Each number is 50 + 10 x the weight over its row's rms, rounded and kept within 0 to 99. Layers, rows and columns count from 0. The size before them is the row's rms in percent of the matrix's.

# gate: layer 7 MLP gate, 768x192, rms 0.0667, rows 184-195, columns 0-191
# up: layer 7 MLP up, 768x192, rms 0.0635, rows 184-195, columns 0-191
# down: layer 7 MLP down (transposed), 768x192, rms 0.0672, rows 184-195, columns 0-191
gate184 099:60 57 30 52 48 59 43 46 44 53 42 53 51 64 37 34 47 44 53 61 38 57 59 45 31 32 52 56 54 63 53 43 66 38 44 56 53 51 43 38 60 46 48 51 48 17 35 53 53 23 39 59 57 68 42 53 55 60 79 45 58 45 47 53 57 42 40 48 66 42 49 47 64 57 41 53 53 52 65 48 48 67 32 48 38 61 50 42 84 46 66 44 58 75 48 58 48 52 59 43 48 59 51 47 52 35 47 49 36 46 46 38 48 59 49 46 54 61 38 52 50 40 49 43 44 44 52 40 68 43 43 63 58 37 48 35 55 36 45 39 53 52 55 48 42 55 55 54 59 49 55 35 54 59 43 55 69 66 45 50 78 60 43 32 59 58 51 44 52 52 51 57 36 52 43 40 35 63 50 46 58 60 44 35 43 60 46 57 57 50 45 61
up184 102:62 43 61 34 49 45 55 51 67 67 53 61 47 78 60 58 56 70 56 50 59 55 49 57 50 43 50 63 76 46 36 75 47 48 34 59 45 40 62 44 62 47 51 51 47 43 42 54 48 52 54 60 50 50 59 61 52 54 43 24 68 49 48 42 43 42 43 65 35 54 35 62 58 44 44 44 48 63 32 58 68 70 55 54 44 49 49 66 54 32 43 53 39 51 47 42 47 51 37 47 39 37 42 62 53 61 56 51 41 37 35 65 48 54 60 47 29 68 49 55 35 50 48 56 70 48 55 42 54 48 72 45 53 58 44 52 48 38 54 37 35 58 48 46 56 47 57 22 43 48 54 54 43 37 29 61 35 49 55 35 46 65 52 46 50 46 50 42 39 52 48 62 43 52 73 37 48 54 50 49 47 53 54 50 40 47 57 51 52 40 69 55
down184 107:59 59 40 58 49 51 54 61 43 47 41 48 45 37 55 57 55 51 40 51 35 52 51 53 60 60 49 55 47 38 52 53 48 32 76 49 52 42 64 37 60 47 50 63 40 49 53 50 50 82 54 62 33 55 59 62 57 53 46 23 55 56 37 69 38 44 41 46 43 49 57 53 33 55 47 47 30 53 42 34 56 47 47 27 45 45 50 54 46 63 45 22 47 48 56 73 62 54 44 51 37 46 52 43 44 46 50 54 62 45 45 61 45 37 58 48 53 49 52 21 64 58 50 53 60 45 58 54 46 50 45 46 54 71 62 55 51 49 67 64 49 51 34 69 36 61 42 58 55 45 31 42 55 47 37 46 37 47 52 65 63 52 45 53 54 70 42 39 40 70 46 39 48 49 51 46 62 56 51 40 53 41 51 52 60 34 72 42 39 44 43 35
gate185 105:43 35 53 44 48 62 58 39 55 74 40 42 49 52 72 31 50 63 33 57 35 43 44 40 54 32 47 44 39 45 47 40 47 60 64 60 33 51 47 57 76 61 43 44 37 54 62 52 48 45 39 43 50 40 50 56 63 49 46 54 36 41 53 47 44 46 51 66 31 56 61 37 36 51 42 52 28 31 45 44 47 66 46 52 48 45 44 51 48 39 51 44 51 49 43 49 50 60 43 59 56 64 79 45 39 41 49 48 35 50 46 43 34 49 37 59 64 33 56 53 63 44 53 47 52 48 43 50 64 50 52 56 45 54 59 40 54 50 45 54 76 50 44 20 52 50 60 27 53 51 49 49 48 28 55 42 57 59 70 46 57 52 53 42 55 35 54 31 47 59 68 44 34 37 40 51 57 43 46 63 57 48 58 53 54 64 47 65 58 56 42 55
up185 094:33 41 42 61 58 41 52 46 39 66 46 37 67 46 69 54 53 32 32 56 65 49 57 39 51 31 49 41 44 66 39 42 58 62 51 68 50 58 44 49 59 73 40 29 53 66 46 44 44 63 53 40 49 44 57 45 58 46 53 74 56 46 43 31 45 36 52 46 32 38 62 39 34 50 51 54 29 37 53 50 38 43 44 60 40 43 41 49 33 64 41 45 47 47 42 46 53 50 47 54 52 67 56 39 46 34 61 50 48 48 41 39 32 47 47 51 53 48 42 42 61 57 49 45 66 37 51 43 61 42 63 48 58 60 40 50 52 56 35 45 58 55 54 34 62 51 62 34 60 45 67 50 78 48 56 42 63 28 62 38 52 56 39 56 46 56 59 54 50 35 59 61 48 52 52 66 61 37 50 52 44 43 49 55 41 56 40 66 41 57 43 53
down185 091:51 48 59 44 44 50 61 56 50 29 63 49 46 48 55 43 56 74 31 48 52 55 65 67 48 55 59 51 47 53 57 56 40 53 70 18 55 44 82 45 57 56 50 57 46 54 58 47 48 51 52 80 45 61 59 50 47 46 49 54 58 39 50 59 50 41 56 37 59 58 37 56 47 51 51 54 52 60 51 53 57 52 59 57 41 46 45 54 66 56 52 42 48 62 39 61 54 46 60 43 46 39 48 55 38 53 47 53 58 50 22 51 73 45 52 59 42 37 68 39 65 52 64 46 38 46 50 67 42 58 57 41 39 60 71 50 42 36 77 52 49 40 54 60 49 60 37 45 56 45 43 49 38 55 46 48 35 33 42 41 53 53 57 58 54 40 51 51 42 55 51 63 42 55 39 47 48 48 58 46 33 25 36 40 47 44 64 24 48 35 54 54
gate186 098:62 39 66 62 58 43 60 58 52 45 52 44 29 64 47 52 53 62 46 54 43 54 39 63 76 52 57 51 48 43 33 48 60 43 48 46 50 43 51 55 55 61 55 37 58 59 38 53 54 62 25 43 74 60 54 46 60 56 58 33 54 51 42 45 31 48 39 57 44 44 46 47 38 57 57 44 47 56 63 41 56 59 58 44 45 43 43 51 32 50 33 56 52 22 52 59 53 54 58 36 55 40 37 54 42 55 38 55 48 53 44 41 53 54 44 44 55 34 43 40 54 54 50 35 64 52 52 36 53 72 67 50 39 53 54 51 42 42 43 58 34 62 39 51 40 57 57 39 40 44 33 54 46 55 41 23 43 46 47 55 75 43 72 56 64 57 39 50 56 53 57 67 49 40 52 40 54 43 51 50 65 69 48 47 61 46 48 55 43 67 71 27
up186 103:52 63 71 66 35 54 34 42 39 34 41 45 60 51 44 44 53 67 49 51 47 48 54 47 55 52 43 39 35 49 29 52 56 45 66 53 64 48 53 48 45 42 57 48 38 46 61 43 50 26 47 44 47 64 22 50 58 73 43 48 45 62 38 56 62 60 58 55 54 48 49 65 56 60 47 67 68 48 42 61 56 50 37 41 60 46 52 65 43 48 70 28 48 51 62 50 55 46 61 45 39 61 41 38 47 49 51 60 41 49 50 44 51 38 40 46 48 70 35 55 43 50 49 54 39 56 49 77 50 34 71 60 61 64 55 57 48 69 57 53 47 54 60 43 47 27 45 49 39 39 67 40 56 39 54 40 51 45 57 53 46 38 42 57 61 45 38 55 41 75 52 45 49 57 51 63 72 58 51 40 52 50 42 55 43 49 48 34 55 38 60 37
down186 101:57 75 65 37 58 32 51 55 57 49 50 47 26 43 61 52 56 73 65 41 53 58 42 37 64 49 46 62 39 34 43 50 61 36 33 50 36 47 42 40 66 57 49 43 58 54 41 60 49 46 48 48 40 61 27 46 76 52 60 51 54 58 31 38 31 61 51 48 53 24 61 41 48 52 50 55 34 57 56 61 60 57 50 55 39 56 49 47 39 44 50 47 44 52 49 40 56 37 38 40 61 57 54 42 26 55 46 56 22 53 50 63 33 40 52 62 56 39 32 47 63 58 43 52 52 37 51 64 40 51 52 44 58 67 50 58 44 39 50 44 36 68 54 55 39 31 54 41 33 60 42 43 55 45 48 45 48 57 52 55 59 54 44 33 62 36 54 54 51 63 40 66 45 53 44 52 53 53 62 52 52 58 53 48 64 42 45 48 47 55 59 47
gate187 098:42 52 40 53 58 48 45 46 55 41 45 43 53 60 40 63 51 48 52 51 78 48 59 33 52 53 43 63 48 64 53 76 41 58 55 45 29 45 53 42 50 40 50 64 45 69 74 52 53 61 55 35 59 54 37 48 49 56 66 63 42 36 48 73 70 58 64 52 56 38 39 44 43 41 47 47 50 51 38 39 56 53 38 61 51 39 52 70 38 47 48 54 41 53 51 46 63 45 74 54 57 58 31 58 57 29 41 39 51 64 71 46 61 50 59 58 46 45 45 53 50 48 44 70 66 58 51 56 36 53 40 48 57 39 46 50 49 69 38 63 56 52 46 47 57 44 49 47 36 63 54 54 52 61 35 41 59 35 47 63 33 69 37 49 62 41 49 69 56 47 50 39 54 40 45 58 41 53 50 61 63 55 41 54 55 56 37 34 54 50 35 62
up187 093:39 44 59 46 47 47 56 22 65 49 56 46 52 50 51 47 46 57 40 64 46 54 49 64 43 54 36 54 52 55 41 55 64 35 41 61 54 50 50 52 44 47 32 34 44 53 51 61 58 41 63 63 39 48 63 43 48 36 44 47 66 52 66 26 61 53 52 47 26 67 47 59 38 38 42 48 57 55 52 55 39 50 37 59 43 50 43 62 58 69 42 30 47 51 51 45 61 54 48 42 23 55 67 47 39 38 52 49 66 62 36 42 56 63 56 44 34 52 59 42 53 57 61 34 48 37 63 49 54 50 56 47 57 70 30 38 59 50 47 61 67 61 41 56 47 62 57 48 53 50 61 49 44 58 56 46 37 37 62 50 66 61 52 53 52 42 59 48 46 46 59 48 56 64 43 71 40 48 52 51 40 47 57 48 44 49 53 78 73 59 74 52
down187 097:55 45 41 66 54 45 30 58 46 59 43 56 61 61 58 47 57 33 68 50 53 43 57 25 51 59 49 31 48 68 45 37 57 66 56 53 46 54 22 48 42 29 76 48 36 52 46 50 52 43 57 37 66 28 35 50 45 54 59 54 57 45 60 55 36 39 54 46 44 63 72 60 38 49 47 49 58 52 57 48 45 47 63 58 54 44 47 54 51 54 40 50 63 33 60 56 48 44 27 57 45 57 33 49 53 55 49 54 52 58 59 37 46 63 67 48 64 62 44 49 51 54 31 64 60 53 39 50 51 47 44 55 60 49 64 49 48 50 32 49 60 50 47 52 28 37 57 50 45 40 34 56 49 58 40 50 55 52 51 59 69 49 49 63 64 58 43 60 55 64 52 31 45 41 53 54 42 66 54 48 53 35 50 30 68 71 46 51 53 59 53 61
gate188 101:50 51 73 60 53 56 42 55 60 68 48 40 35 50 51 52 56 67 48 50 53 41 57 40 46 49 52 43 37 47 53 63 48 41 60 58 44 65 62 58 38 63 46 28 41 49 39 52 47 36 41 54 43 54 58 52 50 45 47 51 38 44 38 53 37 50 59 40 75 43 59 68 64 59 59 47 62 54 55 74 42 57 46 39 65 40 41 56 36 50 62 61 49 56 57 59 65 58 39 31 41 44 52 45 71 49 51 61 54 48 55 45 43 61 54 68 56 50 60 37 32 59 54 74 28 56 52 40 46 53 54 60 49 32 49 39 45 33 40 56 49 54 61 54 54 42 59 49 41 45 57 47 44 47 34 41 39 36 64 50 46 60 65 62 25 42 46 80 44 62 54 60 49 56 43 46 32 45 57 49 51 36 39 46 52 43 43 61 52 54 35 39
up188 104:45 58 30 61 49 34 50 42 49 49 68 53 43 48 60 75 52 61 53 47 49 70 48 57 60 63 46 46 42 61 61 39 34 67 35 51 33 54 42 42 60 34 37 55 51 54 47 52 59 57 52 54 65 41 63 55 44 73 53 55 58 45 59 34 68 48 55 64 38 54 37 53 40 31 43 48 46 63 56 35 64 37 41 47 40 48 64 55 58 51 51 49 49 39 36 57 28 51 61 70 59 60 58 62 37 36 52 46 50 51 50 38 42 60 51 32 57 49 39 66 62 39 46 44 58 60 60 62 58 60 38 51 52 61 53 48 57 67 63 37 45 52 40 54 58 36 54 48 45 47 38 42 50 47 59 54 46 40 33 43 49 43 46 56 69 32 57 19 48 43 57 39 41 39 44 38 57 50 54 50 39 68 52 51 57 62 65 42 55 52 55 58
down188 093:65 56 46 64 35 46 50 61 50 51 55 50 57 45 42 42 52 33 43 67 62 45 69 55 59 38 49 21 39 57 48 62 53 48 49 46 50 72 57 59 59 63 40 54 49 36 67 50 53 50 45 28 36 47 50 37 54 46 52 56 61 54 42 42 52 55 39 33 61 56 33 38 48 52 51 45 49 45 48 52 28 67 52 51 54 54 47 39 49 54 74 60 49 40 52 49 61 63 47 45 51 48 54 51 50 50 58 64 50 25 65 59 61 54 51 55 58 52 56 76 46 67 62 51 62 51 51 48 59 49 57 59 45 41 54 43 48 67 41 47 52 60 32 56 67 40 35 63 57 59 42 44 63 38 38 46 68 41 37 35 48 61 42 54 44 51 64 63 49 59 65 41 34 50 47 41 68 50 45 47 43 60 41 40 48 59 48 66 65 44 77 54
gate189 089:47 35 42 32 55 55 62 60 32 40 50 34 30 54 51 62 62 45 53 43 58 47 39 67 38 59 43 35 35 61 58 57 40 55 52 39 47 50 43 42 43 57 49 62 31 33 67 59 47 45 48 39 56 41 49 34 50 57 30 56 50 48 51 43 57 68 53 49 74 41 57 37 56 50 51 66 63 60 47 50 52 51 43 55 47 46 53 47 47 78 55 26 43 47 53 38 34 48 50 54 42 51 40 34 39 46 59 67 46 50 52 57 64 54 54 32 41 59 33 50 51 48 42 45 31 51 51 66 44 58 55 57 45 30 52 48 58 37 44 43 44 51 44 67 42 53 49 60 44 44 72 40 39 38 53 47 31 48 55 38 52 47 60 50 51 52 31 52 51 75 57 51 30 46 42 29 46 29 49 51 38 52 47 41 56 50 41 50 59 42 41 39
up189 095:42 44 41 50 55 38 34 49 47 63 36 33 41 63 56 51 43 32 37 51 49 49 48 36 40 50 68 59 51 39 39 45 66 36 38 43 47 53 44 29 49 31 53 49 34 41 65 67 56 51 49 39 45 46 47 52 53 52 40 45 47 60 52 50 44 45 61 51 47 52 75 42 43 52 43 52 53 58 57 45 47 63 50 34 51 40 59 54 31 53 62 63 58 65 57 54 29 59 43 50 47 57 67 63 34 41 36 61 51 66 37 57 56 47 50 49 31 62 45 38 32 62 44 57 55 53 49 50 53 51 68 62 58 32 62 55 46 39 49 41 48 42 56 43 52 68 51 55 48 51 71 49 54 48 48 44 23 24 60 48 29 50 48 48 57 54 47 67 47 43 44 39 50 48 62 57 59 32 53 55 50 37 32 55 57 47 36 77 53 51 53 40
down189 097:55 43 78 50 43 49 51 53 50 43 52 50 48 42 38 57 42 44 53 44 45 42 45 51 40 38 54 43 43 57 55 42 37 42 62 63 65 50 33 53 49 40 60 61 27 56 28 53 48 33 38 44 52 61 39 34 58 35 45 59 54 59 70 66 55 74 49 53 61 51 29 54 46 64 47 52 39 54 39 37 62 51 49 56 52 52 55 40 46 54 66 42 45 46 57 59 58 55 50 43 48 48 32 49 69 47 43 59 70 55 60 33 65 35 57 41 31 54 36 39 41 63 34 52 43 52 54 50 30 47 33 47 44 39 58 51 53 44 49 44 51 58 49 60 43 55 53 64 47 52 48 31 41 72 42 64 65 82 54 63 40 43 61 48 38 58 58 50 45 51 63 42 61 65 45 60 51 64 53 47 59 63 50 47 53 32 54 39 47 49 53 51
gate190 097:51 54 56 42 31 57 72 35 61 64 51 50 71 54 57 41 47 61 59 50 46 43 50 49 60 58 49 51 56 58 65 42 54 36 43 35 55 40 47 47 63 55 50 52 38 28 52 49 33 33 37 48 56 50 44 67 53 52 56 52 42 49 53 64 49 61 67 50 42 52 39 37 47 35 42 47 55 57 43 39 41 71 60 59 55 56 64 38 56 50 33 69 57 44 54 51 54 51 51 44 44 60 46 60 43 41 59 59 45 36 49 60 60 34 40 42 69 55 60 53 73 61 42 45 34 32 49 52 56 46 55 63 52 59 62 41 69 64 67 57 52 43 54 48 37 73 45 41 61 50 43 64 32 50 48 56 54 38 58 41 77 44 47 48 47 44 38 31 54 39 40 45 68 36 47 51 40 30 51 52 57 44 47 27 48 52 54 52 57 56 58 48
up190 094:59 41 41 50 51 54 28 74 34 42 38 54 57 64 42 67 42 63 39 58 64 50 63 65 50 37 54 53 39 38 42 33 59 52 60 49 61 52 45 45 51 50 46 62 61 78 49 46 56 41 46 46 52 39 51 39 31 45 47 37 50 68 55 46 31 45 34 52 64 53 52 50 57 56 45 55 26 31 54 73 44 51 36 44 36 39 37 47 43 40 45 43 46 44 39 63 39 56 42 58 57 55 72 52 42 54 58 36 57 52 50 41 48 43 67 42 48 38 37 35 39 59 52 29 44 55 42 34 55 43 53 40 42 45 50 45 45 28 53 51 50 54 34 65 63 41 53 50 45 46 56 50 67 51 55 49 48 60 61 47 36 53 47 47 51 43 59 65 31 70 52 56 49 63 54 64 54 69 37 49 39 48 55 47 56 40 39 55 52 47 40 56
down190 093:49 64 72 45 48 76 51 53 28 62 54 50 56 60 67 49 54 51 45 57 40 42 50 57 44 45 47 53 35 34 57 60 48 63 49 44 45 45 58 45 51 45 51 60 38 60 58 43 48 46 45 42 60 62 36 48 51 33 55 58 52 54 56 44 22 72 48 50 56 77 42 51 70 49 50 52 48 56 37 68 42 63 41 58 48 37 47 37 46 69 42 60 54 50 48 49 33 59 32 45 55 36 48 65 51 71 69 40 55 62 52 58 57 38 58 59 52 47 54 47 52 54 38 49 57 27 57 54 49 53 40 54 38 35 65 25 52 37 51 53 58 50 42 60 43 58 45 59 48 56 56 65 51 55 59 50 55 29 49 47 36 50 41 45 56 32 47 38 56 66 52 36 54 48 51 37 57 51 45 48 49 39 48 64 36 42 50 69 40 50 70 55
gate191 098:45 57 62 37 41 47 55 57 44 79 53 61 38 43 47 39 42 57 54 42 51 57 57 74 64 46 50 46 56 44 63 50 47 52 49 37 46 68 50 49 45 33 43 49 62 53 38 63 49 47 66 55 54 49 53 68 62 40 55 45 49 38 51 47 58 47 39 53 50 56 53 54 46 51 48 59 57 49 42 40 61 36 38 55 56 59 57 66 39 66 37 44 56 22 45 61 51 38 27 52 59 43 50 77 36 48 48 39 54 43 46 58 53 31 51 41 57 66 54 44 60 34 39 47 63 63 52 41 41 51 45 49 46 55 62 43 60 37 50 45 57 52 35 51 41 56 59 54 61 61 33 62 37 65 48 64 26 47 52 51 24 32 63 59 53 50 57 50 56 27 64 40 47 52 43 62 57 43 60 53 54 62 58 60 70 63 46 50 57 49 43 39
up191 096:70 61 48 42 51 34 55 65 37 45 54 50 27 59 53 64 56 51 38 59 48 56 46 46 47 34 31 66 48 36 54 59 36 61 58 48 53 43 59 60 38 60 59 40 58 39 60 49 44 55 45 57 70 39 51 48 62 57 59 49 67 50 33 48 40 37 43 51 51 54 46 43 51 46 48 49 39 49 53 53 53 62 35 46 53 44 48 64 51 58 31 41 48 60 64 65 62 55 44 41 60 56 44 48 43 61 56 51 50 56 64 56 61 57 74 38 30 37 58 46 40 60 56 51 54 53 42 74 51 45 55 46 31 35 60 61 43 34 60 59 55 49 53 42 48 34 55 46 52 53 60 62 73 39 60 45 37 36 51 35 63 67 64 57 32 64 53 32 60 50 51 63 65 34 48 37 59 46 50 48 46 38 56 46 56 68 44 59 71 43 47 52
down191 099:53 47 51 58 41 46 57 46 45 51 46 49 31 49 44 50 52 61 41 52 46 41 46 52 54 49 51 54 57 41 50 50 51 63 59 48 51 63 21 64 66 60 72 49 32 38 42 46 60 42 59 62 66 36 59 64 52 53 46 42 46 42 42 42 66 39 54 59 59 62 54 41 46 47 53 57 48 42 39 32 40 57 53 72 60 41 53 67 33 24 44 52 44 58 75 50 49 49 45 51 65 53 43 75 49 59 56 54 60 55 73 59 70 49 45 48 71 56 42 49 48 48 40 55 62 53 57 59 78 41 38 45 53 58 41 42 49 43 63 37 52 47 63 46 68 40 55 41 49 41 65 55 65 48 48 35 42 44 68 45 51 68 50 67 61 50 53 56 55 55 45 53 64 56 56 56 64 57 56 49 46 74 56 56 51 50 61 59 65 54 45 59
gate192 090:43 52 40 67 44 57 59 68 42 49 50 59 46 56 50 67 56 22 54 54 48 72 61 60 62 53 45 46 56 53 63 24 54 46 48 47 46 50 48 54 44 46 54 42 42 31 47 49 66 57 60 51 49 45 39 56 51 63 52 64 46 49 36 64 34 44 56 54 68 48 56 41 58 55 59 56 43 46 29 51 59 49 65 61 61 61 44 52 39 39 52 46 44 52 61 37 71 51 64 55 81 43 57 45 77 40 62 71 32 46 65 47 44 47 44 32 62 55 41 62 57 45 40 54 49 55 54 67 50 46 43 56 45 60 47 62 41 68 43 38 54 43 60 33 50 50 66 58 63 51 44 57 36 59 54 38 58 64 43 53 49 59 59 59 64 55 50 65 48 39 62 49 44 49 58 46 39 68 41 47 41 58 54 52 61 56 46 57 48 45 70 57
up192 090:44 57 52 63 53 47 41 37 61 37 49 46 60 50 58 57 40 64 46 44 33 37 47 60 49 68 55 53 62 50 47 69 34 54 47 47 53 46 59 55 45 59 55 56 53 55 46 48 62 30 65 57 59 38 57 44 51 40 65 59 47 51 50 54 36 50 58 45 55 46 42 56 49 48 53 45 43 58 45 59 49 56 57 56 45 52 44 55 54 40 54 57 43 49 54 35 51 55 60 65 43 42 21 54 71 46 46 51 48 70 74 65 49 48 42 48 52 54 50 61 24 58 70 58 64 61 49 51 58 53 43 41 56 47 50 83 43 50 67 35 55 42 48 61 37 36 58 55 46 61 39 46 65 40 35 56 48 57 73 56 22 63 53 31 38 45 50 46 53 52 61 58 64 61 49 49 30 62 41 52 38 59 38 47 45 73 54 57 43 62 49 35
down192 099:53 54 58 50 62 43 52 54 68 71 32 49 39 43 47 50 53 80 40 49 53 45 44 39 67 54 49 34 33 59 66 67 58 37 52 51 33 53 55 52 48 36 60 60 45 54 49 47 50 61 45 52 26 61 52 59 53 37 50 56 53 32 36 50 50 41 44 50 49 55 51 63 54 48 51 51 32 45 58 34 41 38 59 60 34 57 55 44 54 48 36 45 43 47 59 54 42 55 45 48 42 37 61 49 28 47 44 47 60 50 45 51 51 26 48 46 33 44 35 48 48 48 62 62 47 50 44 46 55 46 60 54 36 41 53 50 51 63 45 71 32 44 41 65 62 63 47 53 43 57 53 61 57 43 53 44 45 44 44 55 40 34 34 54 50 34 58 47 57 53 70 38 58 65 43 63 41 38 50 45 38 54 42 41 39 19 23 55 46 44 59 65
gate193 106:38 44 45 54 58 62 53 48 59 53 69 48 54 35 42 54 49 68 46 41 50 41 47 35 33 37 52 45 54 54 48 47 54 34 73 61 59 42 55 52 30 59 60 62 33 43 51 51 49 50 44 63 25 67 62 38 60 48 52 41 39 49 36 68 64 72 42 34 53 67 51 40 56 50 45 53 46 39 40 38 32 46 44 41 47 51 49 33 42 41 53 46 49 48 54 35 54 38 62 54 53 47 42 39 62 53 54 59 50 23 60 48 47 62 56 47 31 56 36 57 59 47 48 47 44 68 47 48 44 44 68 51 51 48 44 30 44 51 62 35 57 45 68 31 41 40 38 37 68 68 48 47 47 53 35 58 65 50 51 51 56 48 47 58 46 67 58 67 51 58 52 54 53 48 41 41 56 54 47 47 44 41 62 63 48 34 30 39 62 46 47 65
up193 115:21 37 66 47 63 63 60 41 62 51 48 52 53 38 36 56 45 60 46 48 58 47 64 36 34 47 52 46 44 46 45 53 62 29 60 62 69 42 54 42 41 62 49 39 27 56 46 52 52 48 57 67 34 59 61 46 59 60 40 38 41 45 60 55 67 64 43 53 41 50 58 39 48 48 51 61 48 41 37 55 40 38 48 44 56 60 55 41 41 46 69 51 47 49 54 40 28 51 71 69 50 46 40 48 59 51 68 45 49 29 54 45 45 60 56 50 33 71 44 69 58 61 63 52 55 50 53 51 47 45 73 53 51 60 35 37 36 55 54 47 50 47 56 34 40 43 39 33 45 66 57 54 53 71 53 46 56 41 48 59 54 38 40 56 33 55 50 58 47 65 52 55 59 53 44 69 47 65 48 47 49 52 61 61 55 47 43 45 49 63 37 64
down193 101:55 48 63 66 67 27 57 51 61 48 59 46 61 51 54 58 52 58 42 46 56 45 40 55 61 63 52 61 40 60 64 55 40 57 36 59 49 62 39 56 53 53 46 60 43 44 49 53 46 57 35 35 70 43 54 48 47 52 41 47 63 44 71 67 54 45 44 62 46 30 40 48 32 56 47 54 51 68 37 48 57 43 45 45 49 54 46 51 41 46 67 57 38 64 55 59 36 52 51 43 30 49 48 50 52 45 55 50 57 53 71 44 57 68 55 61 66 54 53 31 60 76 36 49 46 42 51 61 43 46 54 47 50 53 46 43 53 54 63 52 56 60 51 62 37 46 61 48 34 41 48 51 45 74 55 53 35 45 74 48 52 70 67 84 45 37 44 47 48 39 40 30 41 57 56 51 52 61 56 47 38 70 42 43 52 53 68 60 46 54 42 40
gate194 098:69 38 45 49 49 30 56 34 57 63 65 59 51 52 42 49 47 70 60 54 40 48 46 40 52 35 48 52 47 37 45 27 49 38 41 44 49 49 55 51 61 64 66 51 56 48 39 50 55 48 47 55 46 86 50 56 59 54 57 40 58 54 55 55 47 55 58 56 54 87 51 58 48 44 44 46 58 62 53 45 53 70 46 49 38 62 54 50 45 36 49 57 64 55 47 65 37 47 42 43 35 53 64 51 51 62 58 46 56 43 56 60 56 47 62 57 57 38 69 48 58 34 48 53 44 46 52 50 75 61 47 49 37 52 62 30 53 34 54 67 54 46 53 57 42 41 59 53 44 44 35 58 34 42 40 44 42 65 55 58 57 56 62 46 46 55 42 47 80 49 40 44 36 38 37 49 52 54 56 62 49 62 55 49 41 20 46 50 54 40 49 64
up194 103:65 52 57 54 48 46 56 41 61 61 52 28 46 42 45 71 53 43 37 16 46 62 49 43 52 47 54 46 63 58 43 51 59 43 48 53 50 50 52 52 45 43 55 53 25 53 67 45 54 60 37 54 47 51 51 43 49 64 40 48 45 46 67 43 45 50 53 56 60 45 56 58 50 46 52 24 56 68 59 46 65 44 38 43 66 31 35 43 57 37 40 45 39 53 49 33 59 46 63 55 45 33 29 52 53 42 68 57 54 61 61 48 54 47 57 70 55 30 63 41 21 35 52 56 76 43 48 60 47 61 37 62 37 40 46 47 47 50 59 60 50 51 57 55 47 51 41 48 46 52 56 35 61 63 41 42 55 57 29 46 49 54 56 45 45 36 70 62 58 35 47 63 39 67 34 48 40 44 59 38 53 46 54 47 59 51 53 53 46 38 47 47
down194 087:42 56 55 63 52 43 55 63 42 47 49 44 41 30 45 68 48 37 34 40 56 47 52 44 38 63 58 51 45 45 43 66 51 54 55 48 47 48 35 58 44 34 58 51 29 58 55 48 48 56 66 47 44 36 49 31 45 59 49 50 55 19 60 51 44 42 54 44 64 41 25 48 55 59 51 57 53 54 59 58 68 22 51 40 74 62 51 42 48 48 36 49 50 39 60 35 51 52 48 50 65 34 40 54 54 44 63 58 47 49 59 35 41 52 34 50 42 47 39 70 32 68 62 72 65 63 51 67 52 50 47 43 52 49 44 61 47 49 42 45 56 48 37 50 35 43 43 56 48 49 58 32 58 51 46 50 45 45 36 43 33 41 48 65 41 45 52 62 54 29 62 57 63 60 50 75 37 63 63 47 50 37 53 50 51 63 45 50 47 49 47 51
gate195 101:54 48 35 55 39 57 42 47 37 58 49 52 48 65 23 57 45 54 54 56 54 50 56 43 44 41 43 66 59 38 59 55 50 53 67 57 49 54 61 48 51 53 55 68 62 55 59 47 46 52 46 75 58 21 30 46 56 65 72 44 55 55 44 45 70 42 47 39 40 47 47 47 46 46 57 52 45 57 75 40 62 54 51 46 40 55 51 71 57 50 37 42 53 58 38 46 46 44 54 44 52 62 40 32 46 48 37 47 55 57 57 30 48 76 62 37 50 62 66 49 35 45 42 48 69 50 40 49 66 40 41 57 35 26 54 55 43 55 58 47 54 50 23 52 42 39 50 30 44 49 60 40 43 42 39 59 57 56 34 54 48 61 57 57 40 55 57 45 55 52 55 43 51 56 51 57 35 62 51 44 55 61 63 52 48 53 29 53 59 62 34 50
up195 101:33 41 30 45 54 56 31 59 53 55 45 44 67 38 44 35 46 49 46 61 36 59 49 39 44 41 53 42 44 47 64 59 31 43 58 47 70 52 43 54 43 46 53 56 46 55 49 56 51 47 34 53 46 45 40 46 37 33 74 61 51 56 30 67 36 49 58 55 67 47 46 47 61 61 40 62 66 47 67 56 35 66 45 59 36 48 46 45 41 41 52 57 49 46 52 67 67 51 67 44 61 67 50 51 50 42 55 60 60 38 54 46 40 43 61 41 23 66 43 67 42 45 66 50 60 44 45 34 50 55 38 62 37 46 57 67 45 44 77 44 46 63 54 46 51 59 55 62 55 56 66 34 39 48 54 42 39 47 76 52 31 65 64 58 49 54 54 46 51 65 59 51 58 55 48 56 55 43 51 47 44 50 48 48 60 60 47 60 50 64 48 46
down195 108:38 63 69 42 41 55 44 57 45 52 51 48 70 55 45 48 50 43 73 54 48 50 43 51 28 45 51 48 63 46 49 47 50 65 31 47 54 51 26 54 44 46 48 41 44 55 42 47 45 32 52 50 53 69 67 48 51 54 49 48 51 40 70 41 44 45 49 42 53 51 53 56 48 41 51 49 36 46 37 58 48 52 52 39 70 51 48 58 34 48 53 51 43 70 52 34 81 50 33 40 60 45 47 56 28 64 52 46 57 47 49 24 37 47 39 51 43 36 39 34 45 55 57 61 32 58 52 65 57 45 64 46 56 50 35 62 48 42 39 37 60 40 55 36 44 62 63 41 50 57 44 50 57 63 57 63 85 60 49 42 44 55 59 38 42 37 50 65 41 49 51 49 54 32 45 40 55 52 55 52 42 51 48 42 27 42 40 48 51 46 58 64